From a checkpoint of a small transformer trained on Wikipedia: MLP 512 GELU.
Each number is 50 + 12 x the weight over its row's rms, rounded and kept within 0 to 99. Layers, rows and columns count from 0. The size before them is the row's rms in percent of the matrix's.

# k: layer 7 attention key, 128x128, rms 0.0585, rows 88-127, columns 0-63
# q: layer 7 attention query, 128x128, rms 0.0605, rows 89-127, columns 0-63
# v: layer 7 attention value, 128x128, rms 0.0472, rows 64-76, columns 0-63
# o: layer 7 attention output (transposed), 128x128, rms 0.0616, rows 64-76, columns 0-63
k88 080:55 54 48 50 33 50 51 74 62 18 43 62 41 47 38 40 46 48 22 71 39 40 48 37 55 52 58 31 51 48 66 58 62 69 52 43 51 26 66 44 38 74 54 73 53 50 59 43 49 54 45 61 59 33 41 33 58 54 57 47 64 52 47 62
q89 088:40 40 61 45 41 44 21 64 52 43 49 68 33 74 43 50 58 35 36 31 45 59 45 71 55 29 38 65 58 51 59 69 40 49 78 59 52 67 64 38 56 47 65 48 43 39 58 38 40 51 55 45 46 51 52 55 42 46 49 53 45 34 53 58
k89 087:56 45 49 32 37 41 54 55 48 38 68 62 41 55 41 46 49 44 32 58 55 43 59 60 51 26 57 41 39 32 50 44 44 44 49 59 26 19 49 64 53 50 81 55 56 70 68 66 61 34 38 38 58 51 37 47 37 59 61 61 51 58 66 60
q90 080:71 39 67 54 50 66 63 60 41 50 36 33 53 69 29 37 43 31 52 50 34 50 52 42 47 28 55 73 46 39 42 30 38 58 64 42 42 65 42 21 45 54 64 53 43 60 33 42 43 55 37 44 58 60 69 61 36 48 47 68 45 48 81 48
k90 086:54 44 29 53 37 37 63 59 49 47 59 49 74 43 38 54 52 69 60 64 54 48 56 51 52 30 49 61 45 45 37 65 41 54 27 61 46 44 33 50 50 26 70 30 29 50 32 73 51 51 74 38 71 63 53 46 34 71 43 62 29 61 48 39
q91 083:51 57 57 46 46 56 44 40 68 28 38 58 24 70 59 64 41 45 50 35 50 55 33 48 63 36 32 65 54 60 39 64 29 51 71 72 71 39 79 65 51 36 39 43 70 41 62 32 53 46 55 24 44 63 45 56 63 44 59 37 58 44 36 29
k91 079:55 58 42 42 34 53 49 59 70 37 52 56 59 48 47 49 63 52 40 50 41 44 66 63 60 52 33 43 41 45 59 63 52 50 56 57 16 42 66 72 45 50 52 63 56 55 79 48 43 57 23 45 40 37 51 34 65 65 53 56 74 69 39 48
q92 081:43 74 42 55 64 55 62 33 56 63 41 41 63 63 53 52 37 58 63 39 72 56 66 44 52 38 47 37 51 58 56 44 84 43 39 45 45 45 37 50 47 39 55 33 41 37 34 81 55 37 58 58 64 53 29 47 48 52 43 39 51 57 48 60
k92 082:60 49 40 53 43 69 32 71 28 60 34 37 47 51 40 35 38 60 46 41 80 37 33 60 61 44 50 48 53 49 36 43 35 66 34 47 54 66 48 49 64 56 24 39 66 37 42 43 52 44 43 51 41 46 50 47 52 32 37 30 32 57 25 58
q93 077:58 26 38 53 37 68 48 37 51 39 51 58 58 53 57 51 48 64 47 57 54 44 65 34 49 48 65 62 67 69 39 31 63 53 51 54 61 71 34 44 57 64 28 61 52 50 49 72 38 50 38 24 42 71 44 73 51 61 56 46 45 61 63 39
k93 080:67 74 50 45 54 46 37 58 52 66 43 37 51 33 54 50 69 56 57 42 54 68 44 41 62 43 75 40 51 59 67 61 56 51 25 67 80 51 46 62 60 38 41 54 47 50 45 57 42 54 52 33 37 60 73 39 62 26 59 61 50 48 33 65
q94 086:44 56 66 37 51 41 56 49 33 47 46 60 58 44 57 55 64 44 49 64 37 58 58 47 39 72 94 57 45 61 39 34 58 45 32 22 43 47 45 35 62 62 61 69 56 58 53 56 40 37 43 49 62 41 48 48 46 59 56 68 59 67 49 48
k94 088:56 37 37 42 88 50 62 56 57 67 62 40 54 61 50 61 54 60 60 51 34 50 42 38 57 59 68 61 72 48 56 54 49 48 43 64 46 57 64 43 48 45 40 36 32 42 37 49 38 27 68 58 56 36 51 51 54 45 68 65 41 22 63 31
q95 079:34 38 58 50 44 41 65 42 59 47 54 44 68 45 46 45 47 73 42 43 56 43 52 48 54 58 52 52 50 46 42 18 48 46 63 47 65 71 43 61 37 44 33 59 68 40 60 54 51 47 61 52 54 29 16 44 51 70 46 49 66 41 44 41
k95 079:54 60 53 50 51 42 24 57 59 55 40 54 31 28 69 59 42 62 58 40 60 36 66 61 46 70 43 43 50 51 49 54 50 53 48 70 55 46 44 15 63 41 29 60 46 42 63 41 56 47 42 57 42 45 58 42 45 43 37 30 30 33 48 62
q96 081:63 49 50 63 63 36 63 31 54 65 56 36 49 45 54 46 54 62 48 47 62 54 75 53 33 72 31 44 30 54 63 64 64 57 38 32 46 36 50 42 32 39 55 29 30 44 45 44 69 25 50 65 57 43 44 40 45 45 44 37 55 45 54 64
k96 076:39 31 50 37 20 57 48 46 41 47 22 47 55 80 48 48 35 55 51 40 61 33 47 47 50 33 49 56 45 56 38 57 56 57 57 41 57 51 49 38 63 60 39 50 45 49 61 49 42 48 56 62 69 54 48 57 39 46 44 45 61 42 40 70
q97 078:40 76 42 41 64 57 57 39 40 67 62 50 57 41 62 74 61 63 82 35 39 53 31 58 57 68 39 46 69 52 61 44 44 53 36 63 50 52 41 43 71 53 46 55 66 79 39 64 63 55 49 38 40 41 55 21 50 66 45 54 55 66 61 51
k97 080:51 44 54 66 72 57 43 47 50 34 43 57 60 58 33 57 32 60 63 60 37 65 55 44 45 48 37 58 57 50 36 42 70 35 53 64 30 70 39 61 55 22 27 18 74 50 52 64 72 57 47 40 34 45 50 42 61 69 27 51 52 33 30 56
q98 074:62 72 35 47 76 47 45 53 58 58 53 57 47 64 57 45 46 47 49 06 63 42 64 39 59 41 36 54 35 36 64 28 50 86 59 47 56 46 67 55 60 58 50 48 52 34 63 58 66 33 52 52 43 50 58 36 36 49 73 44 36 59 55 61
k98 078:36 45 47 45 52 72 58 53 19 51 50 47 32 78 33 45 48 32 34 45 60 36 43 55 42 49 47 47 49 41 57 23 49 54 53 33 30 54 62 49 48 54 42 52 56 58 47 45 55 45 37 49 37 45 59 56 65 46 63 53 79 35 70 54
q99 078:32 72 39 31 43 38 57 44 54 50 47 46 57 40 60 43 56 53 68 58 73 42 41 20 77 58 44 44 62 55 57 44 56 53 42 74 60 41 48 56 32 37 21 38 44 45 43 72 48 48 76 33 34 52 53 50 64 50 54 39 48 70 36 36
k99 077:54 40 68 37 64 31 34 49 51 62 55 55 49 28 62 44 71 48 54 49 65 61 43 68 52 52 49 59 47 58 59 34 65 51 37 38 56 42 45 56 57 38 33 56 66 60 65 54 57 74 41 41 23 47 62 33 76 23 33 34 32 48 35 46
q100 077:44 67 49 53 46 48 36 33 45 46 64 50 40 55 36 57 45 33 64 35 61 30 26 56 58 28 55 48 37 57 47 85 50 68 51 52 71 52 71 51 54 44 43 44 62 39 57 62 54 65 50 37 48 45 46 46 52 20 47 63 39 51 55 49
k100 084:58 57 43 51 51 40 56 53 33 40 73 43 48 64 54 30 54 49 43 67 58 68 58 57 61 46 47 72 66 47 36 50 30 55 47 34 55 44 58 51 47 56 49 49 61 45 51 53 51 55 32 67 46 37 48 44 45 41 55 49 55 51 47 35
q101 084:51 56 29 63 64 32 56 46 39 72 56 59 54 32 58 37 38 46 46 55 52 55 62 39 27 84 50 32 28 56 58 38 57 17 51 17 32 30 44 36 41 65 71 47 34 54 50 52 56 48 41 55 49 40 41 46 31 55 50 53 46 57 61 49
k101 079:51 34 47 53 60 57 50 48 59 67 29 47 53 52 44 49 28 46 42 52 51 32 41 28 34 39 69 38 57 49 66 51 60 40 63 50 69 56 47 58 34 71 24 50 40 71 32 43 43 51 61 61 71 49 61 54 54 52 50 45 56 24 56 55
q102 082:51 45 66 53 57 41 44 54 50 50 43 29 46 46 46 76 45 43 57 28 46 78 50 67 40 37 41 55 63 41 59 59 58 32 33 55 38 51 49 56 72 55 77 45 40 44 68 57 24 32 38 60 64 36 40 46 41 56 66 48 60 40 50 51
k102 085:49 67 31 61 44 67 54 49 50 55 57 32 58 83 27 53 35 29 30 67 49 27 47 69 47 38 46 38 36 46 48 47 55 54 63 66 42 69 70 53 47 59 71 38 34 46 52 55 50 39 39 52 50 42 39 42 58 46 59 65 37 44 57 57
q103 086:59 45 49 56 44 64 39 59 53 46 64 77 43 64 50 46 66 45 28 31 29 49 55 76 60 35 36 65 48 50 55 75 28 55 72 57 40 78 58 46 51 59 56 60 45 55 47 25 42 65 40 63 47 42 66 55 41 38 38 53 35 32 53 56
k103 084:54 55 45 54 32 53 45 49 61 49 54 63 48 39 39 68 43 41 50 41 45 42 51 35 36 44 34 38 49 44 46 35 39 65 59 47 44 42 55 59 50 53 73 61 56 76 36 62 47 47 59 42 62 56 30 86 54 43 54 63 57 63 76 47
q104 085:63 36 53 53 45 60 46 50 21 36 50 70 63 53 56 30 51 27 35 66 55 47 60 47 54 53 57 39 45 55 56 76 45 52 63 35 32 60 37 38 57 47 56 58 41 47 58 39 46 44 43 58 71 59 57 45 60 42 56 70 38 71 62 50
k104 081:44 49 41 40 55 57 47 58 46 60 29 61 40 54 58 44 63 57 31 54 48 51 42 26 58 42 39 39 61 58 68 46 59 64 58 43 47 37 61 30 50 59 49 69 53 58 46 48 36 35 59 46 65 34 53 45 44 47 53 64 71 45 63 44
q105 084:54 30 51 52 29 68 52 47 61 58 50 68 45 58 55 49 48 39 44 31 36 50 39 44 49 56 67 58 33 59 49 48 46 33 31 49 62 43 30 50 84 54 45 54 52 59 48 59 52 52 41 43 60 64 41 34 49 63 67 57 50 67 50 32
k105 087:52 65 45 61 47 64 46 59 41 54 53 45 52 53 35 43 49 42 40 51 43 73 56 48 49 59 55 59 40 59 48 41 48 60 48 67 58 56 71 59 57 58 55 29 46 38 39 59 47 41 60 46 54 35 54 22 44 40 35 64 68 37 40 44
q106 072:37 44 65 51 57 36 52 34 51 58 42 53 29 48 43 74 42 41 54 44 71 61 35 59 54 65 24 44 34 62 57 50 49 59 43 59 51 46 67 52 68 49 43 45 46 56 51 48 48 40 25 40 40 54 32 51 44 58 64 44 75 49 32 41
k106 079:43 39 37 57 54 55 48 52 42 32 55 50 51 68 76 49 34 38 55 55 31 29 62 67 59 39 64 44 56 55 59 51 57 49 74 59 37 54 43 70 45 58 36 37 56 62 59 46 35 61 51 50 44 37 53 51 60 49 62 39 58 39 52 59
q107 076:47 40 48 61 42 63 46 60 42 67 45 39 43 34 58 66 62 51 52 52 48 39 30 29 62 55 35 40 71 62 64 54 37 28 46 62 65 43 44 56 41 54 15 63 50 56 23 39 69 72 47 44 39 47 42 32 43 35 52 45 51 55 35 64
k107 085:60 51 62 59 69 61 43 33 62 47 39 52 53 14 65 59 57 45 41 29 60 63 56 60 49 64 57 55 50 46 44 58 57 20 54 46 47 34 67 62 57 39 48 48 63 41 61 47 68 53 45 48 48 54 46 51 64 31 40 33 45 27 27 52
q108 090:58 54 40 35 55 45 77 48 51 74 36 38 56 48 41 29 33 63 37 67 57 52 59 53 37 62 62 51 57 46 44 22 79 42 58 39 63 51 53 44 50 49 56 60 36 44 57 54 61 40 65 73 52 29 35 37 38 43 37 48 65 41 63 48
k108 083:33 46 61 50 55 61 54 57 39 63 58 52 47 55 50 32 55 48 68 54 59 39 43 13 36 52 56 61 38 37 28 68 39 53 44 61 81 57 36 24 57 48 38 38 42 39 40 66 58 44 64 66 73 51 54 51 23 51 64 36 47 49 41 51
q109 082:53 54 46 52 46 39 42 59 58 36 57 38 47 40 34 45 27 86 43 51 49 39 26 26 64 48 29 44 58 56 38 50 57 47 38 73 37 41 44 47 16 39 44 53 62 35 56 56 44 61 61 39 41 43 40 51 76 44 50 24 58 24 63 63
k109 076:52 50 65 54 47 23 59 33 76 41 57 67 45 36 47 40 61 40 55 38 43 41 23 60 43 46 32 54 38 64 38 74 41 56 42 44 65 57 65 27 43 61 39 56 52 58 49 40 52 67 33 51 29 67 41 59 58 65 37 44 37 53 55 39
q110 072:52 34 38 47 52 53 42 36 46 51 50 45 41 54 59 22 39 63 33 57 63 63 69 58 21 43 67 47 37 57 43 63 53 39 45 37 46 53 38 61 46 57 54 38 48 45 37 16 51 39 31 64 81 47 45 46 31 43 23 50 38 39 45 50
k110 076:60 38 37 50 37 56 64 67 35 59 54 53 43 61 58 39 38 55 35 44 53 42 42 24 49 56 54 44 56 40 48 48 34 79 49 44 60 44 36 59 48 68 47 49 70 15 43 47 45 46 50 49 78 28 37 61 51 38 60 59 47 38 60 43
q111 087:55 29 63 55 46 73 72 46 51 63 34 48 40 58 34 40 38 52 40 43 68 61 46 64 45 53 75 61 40 36 46 35 52 33 55 38 55 40 49 57 50 72 68 63 47 41 54 46 58 31 54 68 70 52 37 34 47 35 53 57 63 52 59 42
k111 092:32 45 41 59 40 62 59 62 39 61 47 41 54 76 39 30 38 35 39 66 57 35 48 34 45 53 53 54 28 53 57 60 25 58 55 71 61 60 40 47 48 49 60 26 49 41 41 60 51 45 54 81 62 53 38 36 41 47 51 56 62 49 33 47
q112 095:48 25 41 59 71 54 43 47 42 52 36 67 30 43 48 55 56 25 51 56 49 47 64 52 42 55 66 66 47 40 37 74 59 41 67 57 71 37 55 60 63 60 55 68 51 46 67 46 61 54 63 53 31 55 54 43 56 09 60 58 45 46 54 54
k112 095:34 50 55 36 76 72 66 56 56 62 63 51 51 45 40 46 65 65 45 54 58 58 63 56 43 59 67 50 41 35 69 54 54 38 62 34 43 56 44 60 40 44 48 54 47 64 62 31 56 33 55 59 55 66 43 42 45 26 74 33 66 51 51 38
q113 074:38 45 55 41 24 41 61 47 42 54 62 53 42 43 61 53 52 34 35 61 70 38 35 34 53 64 48 44 53 47 56 44 29 29 42 48 74 34 54 34 53 40 27 45 48 53 43 46 69 55 48 27 40 58 33 35 62 53 54 50 51 52 58 57
k113 077:82 45 57 57 51 53 53 49 58 53 49 44 47 37 64 30 45 49 35 50 37 44 69 54 56 56 32 46 50 61 63 51 50 33 53 56 52 30 61 71 52 40 36 46 41 60 51 51 62 45 45 69 41 58 56 46 56 37 38 38 49 43 42 50
q114 086:55 40 52 54 52 47 49 52 53 39 47 63 45 63 35 56 48 48 33 24 35 59 35 58 76 47 35 53 63 40 38 44 41 46 49 70 73 58 56 49 65 54 32 60 56 42 57 67 54 57 65 36 43 54 52 47 69 47 70 45 61 33 39 55
k114 080:74 63 67 73 55 42 66 54 53 33 71 50 29 45 39 60 59 43 52 57 48 72 38 76 49 52 33 43 45 37 39 41 49 22 67 63 42 59 73 54 45 49 65 55 40 75 58 56 58 48 31 36 29 42 45 41 53 52 50 64 54 57 48 62
q115 084:39 60 47 55 45 29 51 49 58 38 58 73 38 53 69 57 57 44 71 24 48 33 47 50 64 58 40 36 46 33 44 52 40 78 54 65 74 39 64 53 70 56 44 48 46 63 62 51 53 52 28 40 19 61 45 25 56 42 65 60 65 54 51 49
k115 079:36 43 63 36 61 38 42 31 44 28 49 38 49 37 44 46 46 34 46 45 32 55 75 61 65 60 54 43 62 25 54 45 57 27 66 48 32 62 44 69 41 17 38 66 47 56 62 36 59 48 33 42 23 45 65 39 65 35 45 24 57 46 68 63
q116 084:59 38 54 39 44 43 44 73 41 62 45 59 38 34 57 39 75 36 38 61 58 34 45 49 55 51 39 52 44 45 41 57 39 53 36 49 72 59 73 36 50 48 29 60 54 70 57 34 61 56 65 44 63 38 37 35 32 52 52 67 55 41 50 63
k116 086:60 31 46 68 56 53 54 42 39 49 20 63 43 40 56 51 45 58 39 40 44 45 44 44 47 62 30 51 45 59 51 34 64 39 59 70 41 42 56 51 47 48 32 53 56 57 57 47 65 44 45 56 56 56 43 45 34 41 45 48 43 28 51 44
q117 093:67 32 46 57 45 80 50 34 52 29 44 54 48 53 42 48 43 69 45 56 48 54 41 51 49 20 41 61 57 42 45 72 26 43 56 49 19 47 49 39 51 30 57 36 63 36 39 41 44 60 64 61 45 50 61 64 52 27 42 35 43 26 44 65
k117 089:62 62 52 67 46 34 62 48 55 46 47 57 59 33 66 55 51 50 36 48 57 60 37 49 43 51 29 60 32 55 52 54 31 56 49 26 40 44 42 33 56 75 70 68 46 36 62 65 46 45 47 45 53 66 51 44 55 56 54 46 76 91 45 52
q118 081:68 29 46 51 46 74 63 50 69 44 40 58 57 61 40 44 51 70 37 37 50 52 47 66 59 35 58 64 48 55 41 31 47 48 64 50 24 74 36 38 71 50 49 58 46 70 42 46 34 67 63 48 54 76 47 45 35 39 48 48 52 52 31 57
k118 088:60 49 42 62 44 61 44 59 50 31 50 60 36 42 49 45 58 59 52 43 60 61 36 27 50 42 50 64 48 60 33 54 41 66 39 64 36 70 62 36 79 40 67 51 69 31 42 65 43 44 83 44 54 57 43 41 47 44 51 80 55 55 40 63
q119 090:61 59 54 57 71 28 62 64 50 70 49 32 56 33 52 41 58 44 49 66 47 50 47 47 38 58 51 45 63 42 62 37 61 24 39 47 39 47 27 54 46 52 60 43 34 37 46 51 61 48 57 51 49 52 54 57 29 88 52 45 57 44 54 42
k119 089:45 48 55 47 63 51 43 39 36 69 38 43 57 58 34 59 47 46 66 62 49 58 40 53 43 39 65 64 50 66 30 77 66 45 35 52 40 63 36 34 54 33 60 40 48 45 49 41 59 60 25 49 62 72 66 51 41 40 38 66 12 41 43 43
q120 085:48 32 63 48 60 44 52 34 64 55 33 37 40 53 46 65 34 35 68 24 47 67 49 54 43 49 62 45 28 49 45 72 59 52 41 62 61 49 44 65 76 65 45 43 47 57 66 55 35 58 45 34 41 52 38 45 35 75 66 44 49 80 49 48
k120 082:51 64 23 51 56 74 42 68 52 49 56 31 61 75 42 41 57 53 40 56 51 63 59 73 60 40 65 43 42 48 45 54 71 32 62 61 48 38 61 73 60 41 36 37 68 50 53 46 38 43 33 60 51 52 55 30 51 42 41 49 36 19 39 62
q121 069:58 51 33 59 50 37 63 57 38 80 45 45 52 35 63 33 61 49 49 48 60 52 84 60 38 50 51 36 28 58 56 57 55 47 48 36 41 50 49 40 37 27 73 46 51 57 33 35 59 28 32 88 64 46 51 55 32 37 38 43 58 45 48 66
k121 075:37 41 40 57 36 67 48 50 29 47 37 53 39 53 67 49 44 51 55 52 55 37 48 39 43 58 61 70 50 48 43 33 39 62 59 31 56 57 30 35 54 72 59 59 56 50 50 46 44 44 56 48 71 56 30 89 40 38 56 55 54 41 75 50
q122 080:36 41 76 42 44 43 50 76 56 37 45 47 73 45 61 65 56 35 42 40 53 62 62 52 65 42 51 37 65 36 39 40 47 46 53 54 27 63 27 46 79 54 46 31 43 67 54 34 49 54 50 40 37 42 68 39 50 74 56 59 64 58 37 45
k122 081:60 65 40 62 59 53 48 57 46 29 68 56 32 37 74 59 44 52 36 53 31 45 56 51 62 57 43 22 64 59 42 42 57 40 66 53 35 68 58 36 38 50 70 57 52 60 65 58 52 40 36 25 39 48 43 46 61 54 46 68 36 44 52 70
q123 082:55 54 42 33 62 49 61 42 49 42 39 43 70 49 43 40 33 63 55 50 61 62 51 55 61 61 81 42 34 47 53 44 49 36 37 42 46 43 19 56 61 55 58 47 28 58 65 51 24 35 50 42 47 52 43 50 51 72 54 46 42 65 64 62
k123 082:34 60 37 49 59 51 54 59 36 72 58 45 28 72 38 18 47 55 50 66 42 46 39 30 37 48 64 48 51 48 54 45 40 41 34 58 56 52 47 41 69 51 27 48 67 37 34 48 47 44 59 66 46 30 64 40 56 68 51 59 54 44 41 61
q124 080:39 40 41 66 62 58 52 49 48 50 33 53 86 46 39 41 52 56 41 72 52 47 72 31 47 66 63 55 41 57 46 68 53 24 54 42 40 49 30 47 37 57 39 43 45 65 45 27 35 42 41 49 80 66 49 58 49 58 52 53 36 56 55 66
k124 088:55 52 27 45 44 60 39 54 50 49 29 57 62 41 44 39 40 63 48 55 30 56 44 21 56 59 63 23 55 59 71 50 42 67 55 40 63 60 37 26 46 45 47 45 74 46 41 48 33 57 57 55 66 44 45 51 36 49 43 53 44 73 39 28
q125 089:35 53 56 50 46 56 73 54 46 52 46 51 77 50 55 35 34 61 46 53 51 61 60 64 37 60 70 41 41 57 58 36 50 37 58 33 11 45 17 38 44 57 65 59 50 63 59 51 50 61 45 46 69 53 31 46 37 59 55 69 54 70 68 43
k125 084:55 51 48 50 51 43 38 47 66 56 32 34 59 59 43 27 52 57 52 64 45 55 61 32 51 43 51 47 50 51 64 50 52 73 53 72 38 50 40 37 43 55 48 45 56 47 43 59 44 32 72 42 79 33 72 42 47 67 49 60 46 52 54 48
q126 085:52 39 51 29 57 50 56 67 54 48 36 56 43 48 63 48 48 51 33 42 49 68 61 88 58 63 41 59 70 43 62 43 48 25 65 36 56 65 52 53 88 42 60 53 64 50 66 34 41 55 59 75 49 34 44 37 38 44 50 67 58 55 49 53
k126 085:38 61 48 51 49 66 47 56 59 49 43 56 41 47 53 45 40 30 36 54 62 26 75 42 47 44 41 45 44 48 66 35 64 40 52 60 29 46 35 17 41 43 67 57 49 63 71 47 51 21 45 24 55 50 53 37 57 64 41 63 44 34 42 65
q127 089:52 38 38 57 55 50 46 60 30 47 50 43 27 47 63 75 71 44 59 66 35 59 43 24 36 64 44 61 58 54 57 69 40 36 48 59 56 19 61 43 44 66 49 57 44 53 36 44 63 44 21 60 45 62 65 48 51 37 53 54 64 36 45 54
k127 088:50 39 54 46 63 68 58 37 61 52 48 51 57 42 53 66 45 38 47 71 38 50 74 60 51 53 63 54 44 38 68 62 59 40 70 63 49 32 62 74 53 50 53 48 23 66 56 44 52 52 51 68 49 64 49 41 41 30 28 48 49 42 43 40
v64 078:54 40 56 63 70 59 46 66 45 11 43 59 31 48 42 38 40 38 59 55 60 56 56 60 59 37 53 70 47 50 34 51 66 23 47 52 53 49 65 56 48 55 55 55 35 53 62 45 82 43 17 54 62 32 61 57 44 47 50 50 36 56 38 51
o64 082:56 65 34 42 38 52 53 39 42 71 54 63 77 56 52 58 49 56 57 47 40 42 51 22 66 68 51 55 38 68 59 25 64 42 47 26 72 50 33 46 32 61 59 47 63 66 61 66 29 35 49 47 31 41 38 67 45 40 47 50 64 70 76 50
v65 090:73 25 47 49 37 44 29 51 65 42 19 52 45 65 58 69 52 26 68 51 64 57 60 57 50 33 63 36 45 70 37 64 67 61 41 41 42 66 42 56 47 45 34 35 55 27 76 50 61 56 38 52 53 50 67 49 35 48 52 38 44 48 43 51
o65 083:39 46 72 45 50 48 45 50 46 29 60 55 66 51 58 39 58 46 16 46 24 52 48 54 70 63 33 51 54 29 53 19 30 46 62 55 61 51 53 62 52 28 49 53 54 54 27 42 38 47 62 43 61 36 41 41 49 68 60 76 47 71 72 55
v66 088:50 75 47 68 52 53 63 41 63 50 54 18 48 45 60 49 44 48 50 57 65 32 53 44 61 53 43 56 43 57 74 33 41 38 49 52 46 37 49 43 29 49 51 45 44 52 31 54 55 62 33 39 42 73 33 46 44 59 62 67 39 41 65 42
o66 085:33 39 50 49 46 58 35 47 55 39 60 50 43 61 19 55 56 52 40 50 55 55 47 31 51 59 72 39 32 39 50 62 42 62 48 64 55 70 65 61 50 50 15 49 34 48 69 51 62 53 54 62 34 58 61 33 62 47 44 46 59 19 20 56
v67 092:47 43 41 19 53 43 32 65 40 49 42 61 31 48 50 68 55 63 30 45 53 67 38 42 54 57 57 33 40 54 52 61 32 56 68 53 48 71 40 47 65 56 57 61 60 42 47 41 37 26 52 51 48 62 62 46 47 39 57 31 55 58 37 46
o67 094:57 66 49 53 41 40 47 31 39 60 46 64 53 36 65 40 49 38 66 41 37 39 57 58 60 61 36 58 69 55 43 40 70 42 57 38 36 37 21 59 45 58 67 42 64 69 37 54 51 49 46 50 41 49 54 70 53 75 44 57 52 85 65 47
v68 105:47 40 69 59 40 45 67 41 35 38 48 45 49 47 49 48 47 45 69 52 63 37 50 40 51 46 46 35 68 22 52 45 42 59 56 60 45 78 46 44 74 35 58 42 54 49 43 54 50 68 70 33 61 46 33 61 46 52 44 53 73 47 28 21
o68 099:57 62 51 53 59 48 61 43 63 78 48 60 62 53 45 41 41 47 40 51 32 41 50 64 52 41 33 58 30 60 42 49 44 46 31 51 53 42 79 77 46 46 31 46 40 45 43 34 39 30 52 64 65 65 50 38 80 54 54 46 34 44 48 54
v69 096:56 59 41 32 55 49 55 23 37 51 41 54 50 41 49 55 47 63 52 40 72 41 52 43 57 46 60 53 30 46 57 88 49 49 75 62 42 72 52 50 72 63 42 62 45 47 35 46 45 47 61 48 53 66 48 50 54 49 44 48 54 60 59 26
o69 097:45 73 35 48 53 46 44 51 74 52 36 49 60 46 45 45 26 50 45 48 52 59 57 34 37 82 72 30 59 51 38 53 70 38 32 45 40 32 36 54 34 54 32 40 39 53 59 44 48 54 55 45 29 63 65 50 41 70 36 57 45 60 34 63
v70 104:34 53 60 56 63 58 38 39 60 46 36 64 47 49 53 59 20 58 42 31 74 41 42 52 55 26 43 26 56 38 43 37 46 45 68 43 67 68 57 18 55 60 53 48 51 41 49 60 26 46 41 44 60 65 34 59 57 68 47 65 55 46 64 33
o70 114:42 48 45 39 46 62 49 50 48 47 32 51 55 60 26 47 45 64 61 43 46 48 60 23 56 53 60 61 46 42 43 52 58 56 46 38 47 31 22 56 34 65 34 61 45 43 48 65 43 59 51 43 25 70 60 66 95 60 47 35 59 69 45 64
v71 106:39 31 53 70 44 76 43 45 52 43 52 50 58 60 57 46 48 69 40 84 77 49 42 47 42 53 53 56 43 43 62 59 34 68 50 38 59 71 58 35 49 73 54 52 32 54 46 55 45 34 37 34 52 57 19 36 39 62 53 65 52 52 45 58
o71 107:53 77 51 54 60 47 59 52 41 70 42 36 29 51 15 48 42 58 73 32 38 64 36 38 56 52 51 49 48 54 48 54 46 54 42 38 41 34 52 46 47 67 55 43 53 34 43 72 58 69 44 50 69 51 45 61 74 64 45 34 53 75 46 53
v72 098:34 68 36 47 34 51 77 35 49 60 45 50 34 32 59 52 36 64 65 32 47 61 54 39 58 37 44 81 50 43 62 57 45 17 41 58 54 41 74 64 76 37 45 54 50 63 63 50 46 47 45 45 57 51 23 51 39 60 64 32 63 25 50 54
o72 096:50 49 53 43 67 45 58 57 56 29 47 58 47 41 63 47 37 56 52 61 67 56 64 42 50 61 73 24 41 58 53 64 57 40 41 59 45 52 44 54 36 68 46 59 36 46 55 56 45 56 53 40 65 55 68 42 13 30 39 53 32 18 34 55
v73 095:75 64 58 51 44 33 59 55 49 56 41 52 62 56 52 46 32 44 59 41 41 52 58 51 49 76 35 68 32 51 60 28 57 41 30 61 55 05 51 47 43 45 44 37 54 63 39 51 45 72 71 45 58 34 43 44 68 45 45 46 74 48 52 43
o73 092:42 52 42 71 47 56 61 71 70 48 61 40 39 43 57 31 66 60 43 61 62 40 45 67 42 41 69 36 39 47 53 67 43 52 38 58 67 77 58 64 67 41 43 53 43 44 53 31 64 49 51 45 59 54 50 19 10 49 46 50 38 23 38 57
v74 098:34 57 63 52 48 59 29 40 37 62 56 51 50 75 52 73 60 65 55 46 57 27 48 40 47 40 43 72 71 47 38 42 41 41 40 40 54 44 30 61 55 40 62 27 48 52 49 62 61 63 29 37 48 59 68 56 46 76 64 39 50 51 51 39
o74 094:72 37 56 50 47 34 64 56 49 40 37 64 91 36 57 26 50 45 47 43 46 45 58 62 38 38 47 39 35 49 62 66 44 31 57 56 42 49 28 58 42 16 49 57 32 41 49 23 44 50 63 59 47 66 56 42 74 50 46 52 62 15 29 59
v75 085:54 55 39 64 25 47 38 63 59 44 50 64 67 56 43 80 43 78 30 29 56 62 63 47 40 38 60 48 75 56 48 51 46 45 54 58 62 50 44 41 59 57 46 14 71 55 37 55 43 73 75 49 51 48 62 44 57 45 48 54 38 50 34 52
o75 080:48 51 48 51 62 46 63 63 57 69 48 49 61 31 63 40 64 40 45 58 54 43 50 60 70 49 66 60 65 39 48 34 58 51 51 47 27 62 45 49 55 12 50 70 61 46 51 46 41 38 51 63 63 50 35 49 75 67 42 38 55 51 48 61
v76 108:58 62 47 65 41 47 43 65 45 58 58 46 63 51 50 30 69 39 56 52 52 53 68 57 45 46 54 52 12 56 58 34 68 17 43 51 54 43 48 59 34 54 51 40 52 49 55 53 61 54 53 64 49 43 47 37 44 40 53 50 40 60 44 50
o76 106:53 56 38 34 39 42 48 63 70 36 62 40 46 67 48 45 39 68 52 60 59 54 22 61 57 70 47 44 53 65 50 48 65 59 53 50 69 83 55 33 44 40 50 50 59 45 60 46 51 45 59 30 65 50 53 32 39 35 43 48 59 36 47 47